Part of a small language model's weights.
Size: 9 layers, MLP 3840 tanh GELU.
Architecture: LayerNorm before each block, learned positions, biases, tied embeddings.
Training: a variant of Muon for these matrices, 640M tokens, 4880 steps.
Each number is 128 + 32 x the weight over its row's rms, rounded and kept within 0 to 255. Layers, rows and columns count from 0. Numbers have three digits each. The size before them is the row's rms in percent of the matrix's.

# down: layer 2 MLP down (transposed), 3840x640, rms 0.0987, rows 1665-1717, columns 384-511
# up: layer 2 MLP up, 3840x640, rms 0.0549, rows 1666-1717, columns 384-511
down1665 100:164107099112062102156089110199099140135131078149126174113134123146157117113135123061098142133174093114108133158147138159065165146132176143096177099192145126134099158166125156143137136125141170146105180166112181119060133116145051074112189118125127136148103141109117096096139155114138150229089106114185057072153141150152107149197164110108183095141115162094110107116137148168086209126159
up1666 100:147173152190105093072114083131153151082094134124134172124156131140142188150158124114156117059096094159086059057141111091115154147121111112095105130084072104137195120131100118125138104151106079080138101214154164098113085090188098088190130116046143085097128137148125162127069166196155131104164166138134147172120124135149150088060130134130155117165170115170050128171143169114090103137111
down1666 097:143117095118135127127099132176109166103109168173112124075143124188115133131086098133118133161148141061117113172134128152093119109095120165126096186101108127183119077131141137090153126102200177102178138114161050139154090110123130129099179089113103160107119107144131059076086109138123126079108198098122078134132091180121166167120119104076119092068126112146139132218104167162119192173120
up1667 099:043104160132115154143146106126118181177085136158085070128134187143119146172150161152135159113185109111162132132169157049156106114207085100153144108092124162126107090119138130097177160095125140098087170115137097176134115106197080162131165088160113133126126186125097114138140148061177161160133160127112100098122159089141100097155176119138128172149112129121134096169125132086093136075066
down1667 103:104088039101142124100085119105159108125078118168129118129057174147116120126100163125156159116113083115097117126109147125174148158138106120183129135096104130100157123139163101148123091071114035179147104133127112101079101194136138149111146132170140174109176153097157169096129160131096150128134152177152109121076170119106167116209109180091140125127138138052178134112117110152167120138126
up1668 097:120083113131133145111095145129109163223130140187093154145106148075134122125101141117069100154092144167093146124109149149204111095105157170154113099083160102099148155179118179156081110104114167103109102145101113115084093127170072129081119109086115153152124134122151109130073217121178079150137130070100136071101136195187120104135144158128190072062067159149141136057126119071173125136151
down1668 095:151095122164146097089052092091124088096064161139127113090098112107149188151123146197106117147117103137129164137140134130134151109122119176145090118212107144103112133102102076159172126126140111096155105127109140122111122116148132151172134119105113172185059142144187123104088184136128107135060105102107106119123167154155124190134151173143218072117135164069161136118160135091142135123119
up1669 094:118070180111104109135141151092132092085105116058062077154112119137146083091116161115188085155139110117126147170131178115112189133157165077129067134183112132089117153139141106122136111114177088071153099089150144089094127098093076142111158138162130107147134132140096161138080146166160160123161044136187068062146123164111070135129155151086119093176125117126151110107156120173161232119135
down1669 098:112130129149083120124107112125141108145187062100210158092140139114132125140138156145180106161082108135169118138142156110127082136164146145087122125130048091114174120189111182101153055124143125101107057084128119089148133145116197161138217172129115118084081126122168142123176082149126126144118121101129119121187190083112154099130090179105090112097105132158130120097158146117172145104130
up1670 097:097156110160140142115138056125129184161062138152098122155135162111145174108144116167114137076123059111070106138113109108107118148148157107053095134106099128141130158180167103173147125090110149148123122114138068084085110090121133089132107127151124163159214121100085120156090092131115136113078086108087154097148109143129074145182195099087139123153118113126053103160087130184112121155137
down1670 101:110106150076203095217117157150097108081179116118146124138104171123131149126113158160173115117147120089145177142140107132176146126052141113156116087110110117135113107132049092158097134126127106117144097131156112150119084147072104138102143098093108142095126179143147140112122102115142156156154138156123142097137159141161209085155111103152164118135139179145099155128165095183116118118090
up1671 094:113070090074090143120095130156188152139112131171154104108129184121132111167170145114159118123118111049117123128188078179161123130178108146141125134112123153124111120163128126159134165125124163146129145120073146116153127134081139110179161116103134161132094152131220083157081100150108106111089091108161070166118128195141154133146177178122136150143130132114096126101142098137154068118113
down1671 099:137085120166133159112116094131128131117116077131114073115160138067096112117051145145130143143150086114041111067097124141043175163158068087130088164138149111088120123168119220182145120076097178121064106092129113104158059115185136170109205139131142177096077145156161190177104086143162148093165152139111103170144154089131161202161099132144111169142109164157159189124119141105135120155114
up1672 105:144163123127100174129089175143108041187103164136120119135058118112098095178117150150139138104142095161102060118144109087136123083123179105094119104134058047128115098135085118142052135180091162083111152137127078113096130133186115144157136174119144144102141102178080097122157099208119130136096112113062123108129128102148109110131099125140104126212142138129159133148146149093115139219130
down1672 110:133122090140146111104103065108105055170122116133148103111161070113222154182102093160105130114121167149088184096170119126086141083090096158117097085148118186119126165169086094170123120121113110129105109128069060066153130199133125168074153121109171178086149124036179087106111184136141065124122115132087089142118119145133132128110151110159087178132124120145162141094155110145120157130095
up1673 096:154084110151128181115140091194168102054141148087118168147138111117204104165116111147104156120088156150133095109091179080126138149088156105118030120202096148129055122154144087110115123129057133086112157112147097168160170152035136162113147150119139099109148103130114121115147147131106077117123122099148204150151145139107178067107149164148081114094143078136196134138119138172063142115098
down1673 097:135117114153146062143131115144115129134092086135154111199084158173128088110073145067104185145114134096085114141185108112118089084183090094094156132137083110124147161098157144135156108170128138141104117164100100104136187110184136142146116086168132123127160112134118144146153129166165072096135098103147115099123084131104128152096149032123161121113095164148114093129147129118178062142165
up1674 107:171113077118184152071150142123112079145140153118160127117123097133149133101126107132118125128179123113054223146188161127115112181081139156138132140158147116115159097119073113165087176156125096128145100142088154163178187070127099174050097183159194134103079133092121077107158186096062154179198073093105110109129141103124133112128134126129122088097093116159092152126157161117143088060161
down1674 101:143132079144160126126130130122142130143121097156112130074082193121105173056106145155121147142149095110105169091133149152113095121132132106134126087125129133101139137112153147152106149076167079122117137153113162086105086070123090135152130104211124145112169179019148177140172098129106120051129107068137127167164153086135176079174139124119188134064078172119095145157129129158143127059173
up1675 095:178171135125159151181097109148128174141086097127118121133171069173138108099119115154118135108221173054138104148059116112091120076114181126125061134091110161155141051136178119115123159137154148126152135119138160118093126158104117122092171150071129159103141103157157085134129097117158083130131130165085112111130073152117099190182152138092162132084113147019187117138132146140084106132172
down1675 096:135108128157118122078142131121121144126056145125177137102142194103116120132170151070135084047177146115184120156067104113143105161139153117117082081082098171139098117155064091154150103110108078150118147117105161115154126129171152123110166097125064136171097166149106165136104169158160133176121083122171125094138124159045123079108178104162097114147122066136183131152154137115120093179142
up1676 102:160121153196071110108135197109109054156140080097115100138151204140119105083054131136136167115136136088124138149117096084133123117110184079084094140142114155099117144132083105159118101104212142134075110172118142148121103151123143147106171131093091090123184117182160148124127094105073105082113182116158142103144116072176117135141077114082127125172168122127142147116128113131139118115170
down1676 100:186149120101133050096101104119148119147122154093135126128092090118136141106106142148115122133117172111133160123163145203112157136180121113181106108077174120142160146103142154168094148136108083164132089155102059132128162124171126123127091100110127115122158136131133091109113081093058127121118045101102135142184131147163151170177134132103138189106146141115231132138146138110121144143113
up1677 097:083089153099113076100128124146145101113089119143117127126116152100185100120196152185113124099159174113164077109100100150157180118207171144174077124112126135149142126165117104095149116141129101106092163150041097108148168075096121057103149142184122132098143107167097164072090141192149095129096127193130034130117082166070109120104158133077151076148104123097149136092102136137139073131117
down1677 094:094146164110157097115157120170096079159066153147135111152113162116118185111190092113107145145188207143124095153128125119075156091159121107157105088095166067128152146149204097142118106145101182136110156075159124107114151088135096095109146078131139135102098141114080053130079164111110129173155141097156102183117127145137085116136187095109119118156105126091170116119162091092096099098141
up1678 092:139118115153139127140085080088121074084121141120062051152114088073114128110130105164148101113150093112073069155117188173111079122111124176132102088112145120102121167166105062155048116072146123123175188082072152141145091126105118087121117152129064143090174127119126185136121116149074134089173117069129152152135141143166112122125147133111120177100127118205096103161110143121094135129113
down1678 094:191182127135094133117088126143166114138121129115117178095112103122093094106127169087128129123111129078138096102139045064117164080085106168118107123179118107092122141090119117103107173140099112138116118104147094147130132109039115172082181148150112130114079116084133116107117142143111160174163128114105089101150126189131114127097146128116170098137148051169186121184125070136050143088096
up1679 091:092132131112165116145107171173170183135163102145159157152049132139168124121153067136147112132164081147124116168193183102115113126174094146166140231065195129110083149134103097192119156163198109103132131168102141072110095155150152072138120104126145139122131114115118158132140127091117105145152131075148139137158189130155132088162159139131173153115157144171075107158156099147166118130125
down1679 098:136121111129122169157117113121162087179177173115110193138136131121150086130168126132156156120076116101164149165195134135162134112153135101123111137165178067086122156084140140045138118157147115135197159098105079080090078203107115129084120130095119086090151164154134136106109134108142091116064148123127121123156067048114150090107117163120147107142138171100131083146144099195042112152119
up1680 091:137106143177090107130156096143126139140111126137121120155134139127120144155129101106100192059118134161105082110122069158116089186104157175105161159135138105119095097131145158116124133040123133111137172179181155163075093128125109103101199053151130059140096161165146070178122103127141128116169150134189078054097130141166114181097158129120162182068116146118093111148117049108138099078127
down1680 097:150089155119124111185095105066087115151108182116110117099137145139180135097146117079135151195189136099120103149112108213139090084129153155126078149148090106166131152147127175138140158108123098126127094098121077134122130141181161104170103132182098173154117111154160176109096117186097159090101128155129166169094090111074114129123127099165093102140141138115106173122146180104111081112096
up1681 096:095127141134123115171124152153105112183048095116163152106178144159153123118058156124174167076118116165087131126094097116106114180113102112136149162119114105141136140140125160130150134164121176189140160097127187105127133155108123094159147123092118137044090088067096128103169114104123153197104163171126146048110184146125110123077191127153188181133107132140139080120190134138142132088103
down1681 095:183124110166172184184130135124174128133095136121167145110170152118114131156140138097197118116110132090130118037173100147073155162159140150140127200155117121060159105179111106050141091165126129155157140156097106094144110210112163162150129068060114133223152091077118153098095135133225142122130139132075091057063146114119097098072134151123149119102097122162123117152138098143151180072112
up1682 097:099115163123146126107172175174163126157130161208096118095142137071148125097082059161175103120106099081171110171129183131101122126123132092157086120077133181149132122139140157150112093116127162141101098085133105085208203116134161123061131109088065147177149125184126081145092081109140108133104118121134139162080137155082115135125185108108089125142113123117084131134130100124085075137093
down1682 097:091101178111145143146128153116155199130163096087131162168071094125145096169156128123093073113143082167091106074115109158122154128094116145144166145111144180105111145165135145172151108129117140188109092140102181107128092132156134175182100103097153111156130140136145133134114155111131164122139136105108100134199159120098127089113159198156094121089046147114161130088105154147130178138176
up1683 098:133127188160134142110162100131104136163123080124170092115102161154150147178111110154161166133230145095162138095157114136101156131160087081112095147122144127112145131179179108157139066091117121101100148195120091111133120105149156100200107148135123141145120083100096140100123085158154181112136121100141159125132156104192192127170161099076141114151090109100142116144125143130164067122102
down1683 098:105113118150086115146137168094136124144179156102144091141069138150128202104136132151108126160158094155162179097144109106119154132119154155103162175078129051108130148096136138128127113095135086077173153158142091133115126142176136107073106097135143126097147109146146072062148164102105170174131037129111133132091181133093136072124125145108084113094148094183076125129144157151179109192154
up1684 097:128097146119174174093108145146142176108161169158092111141099126158128127133133124172169156108091071123152158123120145128107122141120123165136125084100131120172132152130177123128162120100100113152149135086099114158234215147121148176123196226100138092096123122132137122124092127178147166121104159088113151112044128108085101187143149143093158113181167145134121183152156127106141122092134
down1684 097:173116104122130124133117115176123136090133195129144190108073069130119096179127120132168104149058116129121153137095111135123152181122134137061125075146101181119153159100117109143085127158151126118110105157158133116080129079096147137074125131129134103074144137121106142154078117133183077103158125090064126147058108125112139121123102098065144112113211125135185127116103173139147163136134
up1685 094:066132153073120161058087107100088113150154157087129147130098141142115112159121101098117160145157099165114143077081182154143098182155139107165141078157139126157122147101101144193188148124124166127120113136093181136092106089137105082145113095173160141104123076092150134087067089180119114080146195085172112141141088142163162116109139149194123135117122129146124149119124165140118144161128
down1685 096:089105124134206091093195165106139100109121151098117117138119129197125152128110124142136121136137157105159147131128206071068182078150190137101129081126142174123146169178158072119172124144079157111101146134170138118149125139105064148089128120133121128125186122103124183130140114102130160123106078112160079112109144147143162182081135039105134127129135156158097109158091181113124126115141
up1686 090:123133148141102074109180091177154167137142109149120114141127163133125107104164066108166148199133137097082138124124175066123111059145179099179175114132136150185144066175149140158131118120128132104154168102169081127145096157084090134120155130176163136120125131139070128143100128098127172156114159103138168154128099101126126103086141152119150085055153136162109137082129146196166160138081
down1686 092:125055105053151142120075138094118151137110125107116117174107130121150099165072145185132094103110095110176121151103123122113153110163131116094131105125106146138108203133106150127142193129137170079173104114144147105147138146150122125128078175072150114164138101102124143105121162080123115107126126091136105113078125162128093110176100157108057179121036128119160109099167104127110143137123
up1687 102:127098095130133083175113137127129047101173138093135112115107078128122095108125100135147177152097098102142127104178126088087128205120150135138139170106099052108109076098153140148184080159045155134099148095155125179142120146101110178144104138104136133126118165141118096119141102117174091105146102118183206111135187091149124112093137090065135140088096105117087120189153098106130135134111
down1687 103:119156108160134118115104114131102145163172187082119172124073082029179141103106091153178075113121123061083116117131185124111123090137110125118098093135111136144138130185131130158148119101137130163117129097131142135148182108127163116088138092085078093120161159130103114118155122141143150117179193140202069102096076150100186119136109107131132145091107138163113211118044123147077123090211
up1688 096:088100086107121067122109067104110150074097160100089074143077117177133189148179138139079102157174087133093110171087147131126116173104151108190198110125125071094100159129122153163151113124244099159109149131120145109138095124122145147128058144130141092133085096153144101079126093118152144164107121069160187064144118132142100093094158143142064123164100082143067108134135143135174115069093
down1688 100:122067123090148097119097143145158132124119142097152156104174088054090128123166136161088090135158160175145198143166143149133100170170080107086148097074100141144161111109108112204139097075141148102129132121156152102182175097141133134133151166114237189035069142174127147152121101126115151093096132119112201131166150122111148095114122163130115157136136121158139155120105105139086116144126
up1689 098:129129130117168156184119095111109135140121115092167093112204125141125143110093119154105119135116116067101109090111171132106168139103096160128150091142112123157120202114178100117189144103132142170109192094155132124142057104105124109090169183143106139100129125117120099128086117126095107099145134069173143103142060152113102127174155144132143137117159160152128149139128152091108129121149
down1689 098:109128152128174098124144076151113143128110099149102122163121198140107187114123137098074159136191111162152098077134116169114172149114108161157100142121187151109097163155124083139097134167059115117082129159127141172124190141139138120151084156193123113155125118112150097180138056092149117078173145121137123097127106103119123086138138140105121125080096121064121145122141127130078146094153
up1690 102:108146177086130170098130169118100148090134119092140121096249158071117098160147098113145173136130127135080149149138112084120075201171163100188088196119152046137099175064142182136122122100119098083072143095127148138178136138134075109182132183144073141181154094133105133106112152085156105120139086168157117145135149135109105096129102112141155103089101138136117109112152107097094123165062
down1690 103:132132171078173080098133156130167106147112207097151067081098143021118128143123145056172144149141112121147119148138131114138202159114120072184151158154085154162135141104099131163181142135142098046140148146106152088133121106170176118149098104121164105171173145107147094107107048120135114044107146146160146102159157087121166106160153104097174125062130154188168116058153097086118128136133
up1691 101:111104167168133120142164167165170086077152154117102118175156107117183141121078084152103188180153141149112160101142145152059153158143130196070109190104138145059095122177082150147075124127185169096083152117103073129070121130118071099136127121102125105147156143152101121104134086091110149164108116154108191126166120138067146136106094228115077102116151145114068070121091182104124087175083
down1691 100:165125125091132144143102145149140147035116105074150102174159139152212130101098107163148155126121142092096106136154110157102086148095199177138152140125096104129117126180151156195101098123124128087068108090137099117107140134106103091142102157151170125124153059111144109099165151114070125131150132114175151110128132064130149139091161134159110113180091106173106156154133102055073158133148
up1692 098:095142180129157147108133087116115091092132122190115148076136160151143096080071168161133143081154116113087077110127046144128113152095072138119147123075181099133126094188159129153133134142098177136135096092199062146159121151074108128113126144126101137135177128109114152099150171148105082149130093151117087074116141079117141141162150139150077133079125136180025093158117116095093095177058
down1692 094:075174165162131130117132077147093126192145154191125111114121114144102126106140192095138195102087180132155136138169116176114122097036114112122135155114164056146174111126101095089087149182113093133123125124211111205119135080177180154099112162150105098096150117116127110130137128091190098097142111109139134217148219133102123136145133114127055161101113195195101135139149174129065111136137
up1693 094:127194133145113209141158109153163162140087156119119084105090182058181128141124140083104134100145124111156117122115085132085147101136126098158126129135154121095086142121126144149110096122150147110193049119137098128174102095143178099167052129136094149147137151123134110122124166138105153084108156102142109126137151140165119130070129126098131138125114126146177088143129166057213078149061
down1693 101:100095095093155106133154138144202109140151150162116165126138096117097100100089113057130155104079127097145061073117096141159189143159131136076181042103173131146164113177107080144115140169122118149066160210144183121139125141091129115078198125164145165095072135133110146094087079114162059115102098129154102138054045089140130100130110117102122162184163128110099072119117126166068108129113
up1694 112:059106127115124123103127119103102107122116121131140168096139130144102173056138133125176059092130104155086095116134111106105122155102137092181122147149197135138147128126107149164138129162160098113085157126143142084069149158136114155079108066154092149183117120129067105054102110112196120184102107156172124139172137171149142097122185145196121179120148149100127140138146124193089179128128
down1694 113:117096140114116127096132154166127182152136072118108153091157108178159087104115093115132088119177139132104101153133083094087127125113168139190104109078131150166144149134154115169143105100089116091127088088133122136125137108166129122086109166138123213141177166108112115114128131107114201183104112160171043152124151125177138073088124117138163123087081145160163155124160140137119104126147
up1695 098:071137142176129140121145171139136093154129133097122129070104166128147128162143138157099153159092140181105157134128146134150083155055051142142113143103162135130093125082167074133127126144173148092111151109164121187130132131198103074127095080086122174094125110135139091060121073120100121125143153142159101141144107082089099150143194084084171105172114077170097095132106157136137091113142
down1695 105:147090148090181135167157156139162142165111119122098154151145053123144114178086105170100063090083083117123109116157072137114102147130075119042177157150119084077104147135158118114115103080160134087137119150105201152154150138132103133155131139141161129141130141088144172177145110169107110080124100170112085093126097168134164130113097125148097089094116182186077147064122171195154149164089
up1696 093:148109159127130143109135131128154066107126121096158185203088179132082129144120083135147170130178143189163099164096154146120111099190105118093120168160142148093121120139048121105122115099128104199096086149057120137131143152058138085093127144122132087122171153074098082181131153157136119152141121122098172148141149148106138071140159093164130147150113150086088206117127117146073086131101
down1696 091:124160091158169157112183128134066120095126101133147135133138114109062120094184152170165147094121102148107144093178101100113143103095129123134126156091136166157129087108136114097104151135084113126148117190122127122132178202112082164131183098151100097106177122113123103153119123108149129154133128187155160147118157154136052140134135147064131090091089148152126140116072104102202152137119
up1697 101:146127102157168180127149100150165087139124166174099124147093137150136152131205206127143127075191117117147041112137140092135156162096143188138139158197091098131193093137160121095138068181123138098145128157090081095103135094118112153122066190130119132140136165080121078137111046130146093092149141127095094105149060096100120098163137115182155149159112139123064107110121135091124139086104
down1697 101:146133109119116138105150109063125120142139126105139212153095172106086101180077214134128129097189106175118134136047116111103058140114147119167195114140113175189132104115165146138094085126118128185106104132155121127055178108159151117119137170118155145118149127152084106139097105144122109138139104084112107175110143166111121098100082094150124100159085086174149111098128158111132159106100
up1698 103:157156113147208222116155158117091096108108161166162110112112098156136142117097082227071066177120122125135087132156111138131155107122089157145144113112105131120121128153089088140177120168110170124159139145133103093151075036164130153128121092138076126121135131174133111099146118173131183189130116165161161182130136159087140169199125045146121117122149084122131145101122046145113156183079
down1698 094:118147165081155200152132134167168099088084133145139123069120132171124116081118061215142103186177107135180081132124127189137116097134153156102095143130086086178150111137086141152206116151121090128154154156147152077134119032100171112073119146163109135142131140133133155104135183148114117158099110136168156150160162150144168184143145115132131186136147157149145160057143119146117160221102
up1699 091:142129156140115116127065117128109065139109141150106144081120135153169106183130138145146141095122105205114143141085104136099077104144134149206075119106129083134125092133141124103146143072113118144126117135119164158126175187130067123122104145122117127141125219158180116089157101127079153131131147116069115085120113081142159101085110167089159077127172133093133090158148157144172140121142
down1699 092:100141104152214126128119218156117178129135165099118123149088169132151149147204091151108155136141182125068131143153126115178181054122154065113144131193159167101083167163187108122175206109084104182145135157089169170131132122112145135125133131127130129109069156070137158068141136165085092107120156098106097108084096140124110156192052121061152065109130180127116158151119115086144104169189
up1700 095:108086128080122221169137144147109167150124143187126169122172096163074188163135150131112167145172180125165066155134100128113122097133142145117139072133121143119130085089087139134108126141113135177132138155124079122145099115149158101082142096030091091123131151177122154110173111108132132163187163120164088140122068154173194075117138137142159129152100108173131127174130057143112129111109
down1700 095:076143122115110158137148126118198129169049118093154077122139093145140121115112128107154174153172113167110076174136173112131139196140102138091109086159094084099063093073126138169167083125046177081126159154145135184135130152144140103113156156116092104150113160142100112139124147136176167136110176123152155163095103135110137095113083168102127180142136102081152126115168111052122085163131
up1701 092:129130151118151134137045088091141109106102066142158151134097092080096158158118130128155128152104113181089084040077096157070113131191140077148126097091138148068101118135114118158116118124157112140123133122118117077133156163122147165140184145157097136103177102116097163088104169132135102104099093144151142124153171124139082146183118132110106122060141130165118087122217099126131157154093
down1701 092:125161156110164118069094097147135115151148101132135123138128047084131124141134158127137173155111111114088054072159111101105134131157151076118191137108121119160092120131114164119088111117125096100121166105070139041129161169116184193048104117139130123117180192105106114145115158096127148151127173118080146118155163109119085087093155101176131194125114178099120172038159150105087165145087
up1702 097:120120156147115090159105098135131133121128176124128075121148058105113108142100075072178097107146122166103196125137163140023162108133191142127140104098106101113119189178139065129104154138077132129176133114120133145102119110119126109090153125116144154142125137102207147168159176166127170191133125142073116116091187125124109121127129145170166165137068119163103109186125169119149122088123
down1702 099:145135147116114086090116072159125141126146162109145019092159137148142115162172096127103129118080122132080221074071081120066111118105116157144162173156074089187083101054144121086138170078129095135133139055218130139142146097125122158127099105137075129090149086169104161120076181087146161124125121112095097107147159078144143158114108177184157157160101053144135130079174072129150109080095
up1703 102:087097135143128096067183097114148112088127193116144113126133080158174070105085107153156087132151174138120088114146094091160083057147127169164069189116108088084101147138184117121165158184133144134075129147161148168152128114122180146122104159118166143187158146113120141118132184128130106091096142093141186175185172139097159143131139150111101149141120097159114146085120128147120081125106
down1703 105:126145071103126111127088104162145126115101138152121168155091133149095108101081115158198168161114076094123097147166134151099145111159136154147195126133114127095116101160087171164129140182151097157092125123176129168098129178154096119152129142129107188150105155173084126178109153109099176168136077065152175131166150105142148151107095149143107089172130093138174118150125093126155064100183
up1704 092:140109071147073094157156135108127118116087088159144102165167117124115179099157069114123058170138131111131104107131183116138046081154158129161138133156155122156138159132088156123129111100161161109140151128144151110149127150159088118129247146168099071162140164147149091134110127054118120144104151183107113159132107141176156120132108067115171172103102117076092191183116070159185080116120
down1704 096:128061073105119102121087182135109116156146132095104181107109133085107115077146157134139118140146092176129147155147110105099149151132162145163151130147128166104160141149152115142169166099148114136167157130096119118124160133131141136128076110086099176141132099162170141113116115201141136070123092157103180146117185135131144101147162123180099122093103130116179080091147113184102096134123
up1705 084:157142085062122135163076116176155183127070097175112143110132187101118088130095103149184130137125125139103100157059152213159112136166165122150183134103084072129130142139156108077141163138133109142160160087082087190113137077102092122137133158139117169126193108058098121112166145134138119142133124119182115110135098136104135108159154106165112085127107125093135166120132136095168138182175
down1705 094:104087122091172169109124184116108182136149166134181130186141138141127133135148138078065129117112115120107133134074132070111165100171115121080105132167067102102158105100107168183093147151137119118143107145128169147089148093130110196094150125208117102134080104148119136149138068107175107143154181145139176155151124117122117146113147175150132164181126153040117090167126145105164123138124
up1706 099:128112153096143175118130087101126123088138123158074117130134111099143145128120078157156166185171129121085118117150111113101124198123115120069199180161132125154175151111143184170117083147175164092159204145104121113156096095113118133120087154111139102146084146082128126129098152084142128155148108128157150172110118121167101165093112190104136132132089138088119088101158162135206138120135
down1706 100:136184114116084103148179182114175142100183067120128151109123120133133123129158162123043185197099134130113186114158131144163103126109135130122122170140126072154149181087061167139116097169171089154146140120119155069158138120144114104167030078151121160112152080109068136099113094083166129135182146082165169145098127131128142155188103160143143119120083088103147119089106153149189144152088
up1707 096:112096087146149132146069150125151079085128101136205128155100115173115177164102165193139103116172075082123204199063144090141142103153142200155092127158149182065165122169130096138116143114111099070146151165187184104126138076146167120090154138102157055133087068092110124026110174108135105149148204127196144050151148137131112099080133145069112145071169162138151169096090175115162104091100
down1707 095:112128156084117135189171126102119174133110106144132139159195126120162102109120122098157139087132169112061086175106145117143160124160067149124118135136162108127107143166163120085152218081145148141066124102065159213117110133123160142109095164150122180109124155129158099164106067098117101104164108114150138087092143157139145151159175126201151168134107168120120126070123162142118142144089
up1708 096:070161187141160109106136080095128117191103090159134125180136154088173135094077176085069176140146125111114099147130135174170123144165138093082061168099107134084134091194101171091053125124074142134183077085161150154134089118132119139119112162091114138156129156099099127132143135088082135148203161150155136137169151075092134158111123097135081134118116135154179144119102115178159168104131
down1708 093:164099144114198119126118184122115167076134099150162049070118069106128170097099100205156122072110101162082139124173173147112071078085121160159142128120137145115105133086142135095121152094155143126023153153093143151155132182112167114157162141130095148128165145132120210138090128073106147105077059107106114086082069082116140104127160186115163116195167194155135093173106113151143119147159
up1709 098:154123148122162140201137106134087100086107143123133144109124126134097134174093144124121101119119177129157118142080113119124150136153139131138151105165067095047118148055182075063181111106125122121163101136133125112096151114146119115150122134111146146090127171149151103148141127102172122193193137121142104127159128135113148127095131090116166127086149127144149096165069104119133102146098
down1709 096:150133062136097150138150190139109057148132146118090112110121135157120177113086070137113087070101156126145126109188112125147144153131094175155159120140102141122134136085126097125138161126127090154114100128117181119124117193126096190204144114064154146104156037086142106129136135201092127146089126154154139103092125125108058130097156179135121134095097165056152115149125143088157114124110
up1710 093:110082117153137113127166107162138082120097104120160135117139141126209136155109086134144164180211177157131057136106130117161102083106176100103116194107135112087150174087152144105083084094122093161157135182063100112107108141148112100117123078135097115131142142070043140119094183186111156152117158133184153113122109198144185132127106056098202134107143138105093145151139106178156104144167
down1710 090:096115163090177141175169151124129150104125184091169073132179095090116143170145107130154100146155156101125134107107080163127162121026089113066087107154106128142106149119202132092150115093167088132135125116166172126104217135140140136109146059069132072133106125114130149139131109107147144191150115109152161132118097122124129119110093105082121160104151199076155109176093140165119116170161
up1711 093:154133131121149183138148135139092117133114143126131168156141169159130155148144130098170118120113183119097124135150020131138068101096152142074101193078064159134134120091180115106127113107136067047159147162161119098152124142165187160132166111158150141143125139163121146093113187156119191124141117097105103158072143148094129134105173109110161164047115123179168123133097139082121053145194
down1711 094:091178093161093176103170049146121112156122119125180133169123156148103133081130134103134173109161131150127090148136124162155185098117135131096134107118180158141114123154114155116168090118097149118113081153125123148129068102100165162223154141101121076137157163147098115173134096115123185096120119112168153111077139134255104089118099156127119184127129159112116190158096162160188183111132
up1712 105:076105139137137131218112129181149092134112145109131116156165088222145142075135155123066134102155089131082132110171147199158129097099137159137117169137159162100151176129120057088135141107105167081130142143084079157080140147144100198114079124121159105128058138112101134150103170158178150124160185130148118200131168110183128150115187087145138092163168136194077104115108145139156127131138
down1712 101:099133111119142160138128112175126132197103117141109099123181140148118068096032122125098094145093143094078106139163083131151116125137133107115172215192084141130164148161137132148102093133125144098101098097112093110101108121161141113231071129147103117135118181109118169113088160105144162161154049172142134181102143118169131073088127123116154104152122076167181109126141110124139137190146
up1713 119:138113110144106125160089128114070144129101110135160161146169117137053125163089083113180107107129100152134175114167119098095199172160116167149123118092118115160130149134099153190172148112121203142125172143064157101128084084143106111100129131072155076122131143134124121049114118103157149118183144097160168178136120121164083104112177186061162161152130118156076080156104174168091097177136
down1713 111:135118134153152145132111085130113139151063118166124078139177109117044177127081079132123086107148135113090135127177157097124152163145155173148173180085122155143110143135126052174138172160137064117158112153101107147121094099140105111100154116129099127178108069134119144063109118114124154135065143135118158147125106131101115153158169124119085144164134145133126088178088127139081102161076
up1714 088:137097125099139133077162129095154116146158153194128129106094076115191168126161152116109126035120124166183135127128091148081078110123106119116181084129093138155168091052102116151140118138110162158122091100089155170116162150157127084145153166136110148085151138075090161049094170098159082108156096121137108147140117104069128104150118133171130120091107094123176093124126116113162099138145
down1714 091:197120142081156178126108114079102138108144137097131157159109141154159071158113124136129151092133079120090122149136101085111130132137162107120139080151177148172152155097101134152109090198142172140098074182096115148078172086137145127169090110181136135095163187175065104114171119142154139053111174136123162124112168131134118169143152119186102162128104155112091152094153176141157190137082
up1715 104:096127106152141117086119117048157128064125158116150118155109127089121084127130146083168151092188165188166097161123078107128100110098111102070102169094207111135125158130156161220087095154101156091163145103096113106119112097161119121171124183038132114150114109135111112101108096093119071145151141120118140112188102122123087179096156139150134176119113102113135146134144132130153175145154
down1715 106:121076139124107103079078109149141092105112149171176148159157118186122140149133121102088093128141116132135087148158123113114126066143141155127087169011103095104154093094180167103126174044123093127132152108142188126133136093099116119084129073075149115108104110091106142117169075034179093169107100138161144101103092189112149135146136124095168110191131092124121156152103170143092128188076
up1716 105:173127085162162084175085139151135109089123135076128072138113124119097208127076133178139090158157141149124072104201142120160154129156104139135119129145137163122111160094111083164160115142103125156153138151104134077139109105105055188095098160114141089101187098139121099096165114058059142154128119185172116158152093129094185085210141124087161087053140069108095151113103128109145135125055
down1716 107:149123114191124147125157166163153093075164111123117101133112164166152137116113128172188113150167114188106156123084133094127134112157115125130088173102147162129108199073101087152196112132091143116122136121137148070192099108133092155090129154136129126151174128119112066103175145067048084178193079148188147103169135158161168146073096117123191111087185165086122176137119117114129106163103
up1717 103:093125141128126176073121130083120084153109046138091139144110153166142110129133144175129169187098093184128139171139117167161166114148103176082122106081106127135106144189120188107108029162082133142120131141149122100202110149076164108133115100136184122097129120126121139158104163134092137151143174084136145160154092113125112148146087142098111119192138111145136146155111126153058125173124
down1717 111:155144078104135095071138113152091139221102142143112119130186155086126200142193123104102127129066144158111143175154172111088146127121147126145165106105135146087096119173101173087134111141125126063059144122053154129118103151115165122157117148136164145174155130102153095121149154146095143134132124126120126135148103106063121108165117135076120162134167119164116122199107116121096057155156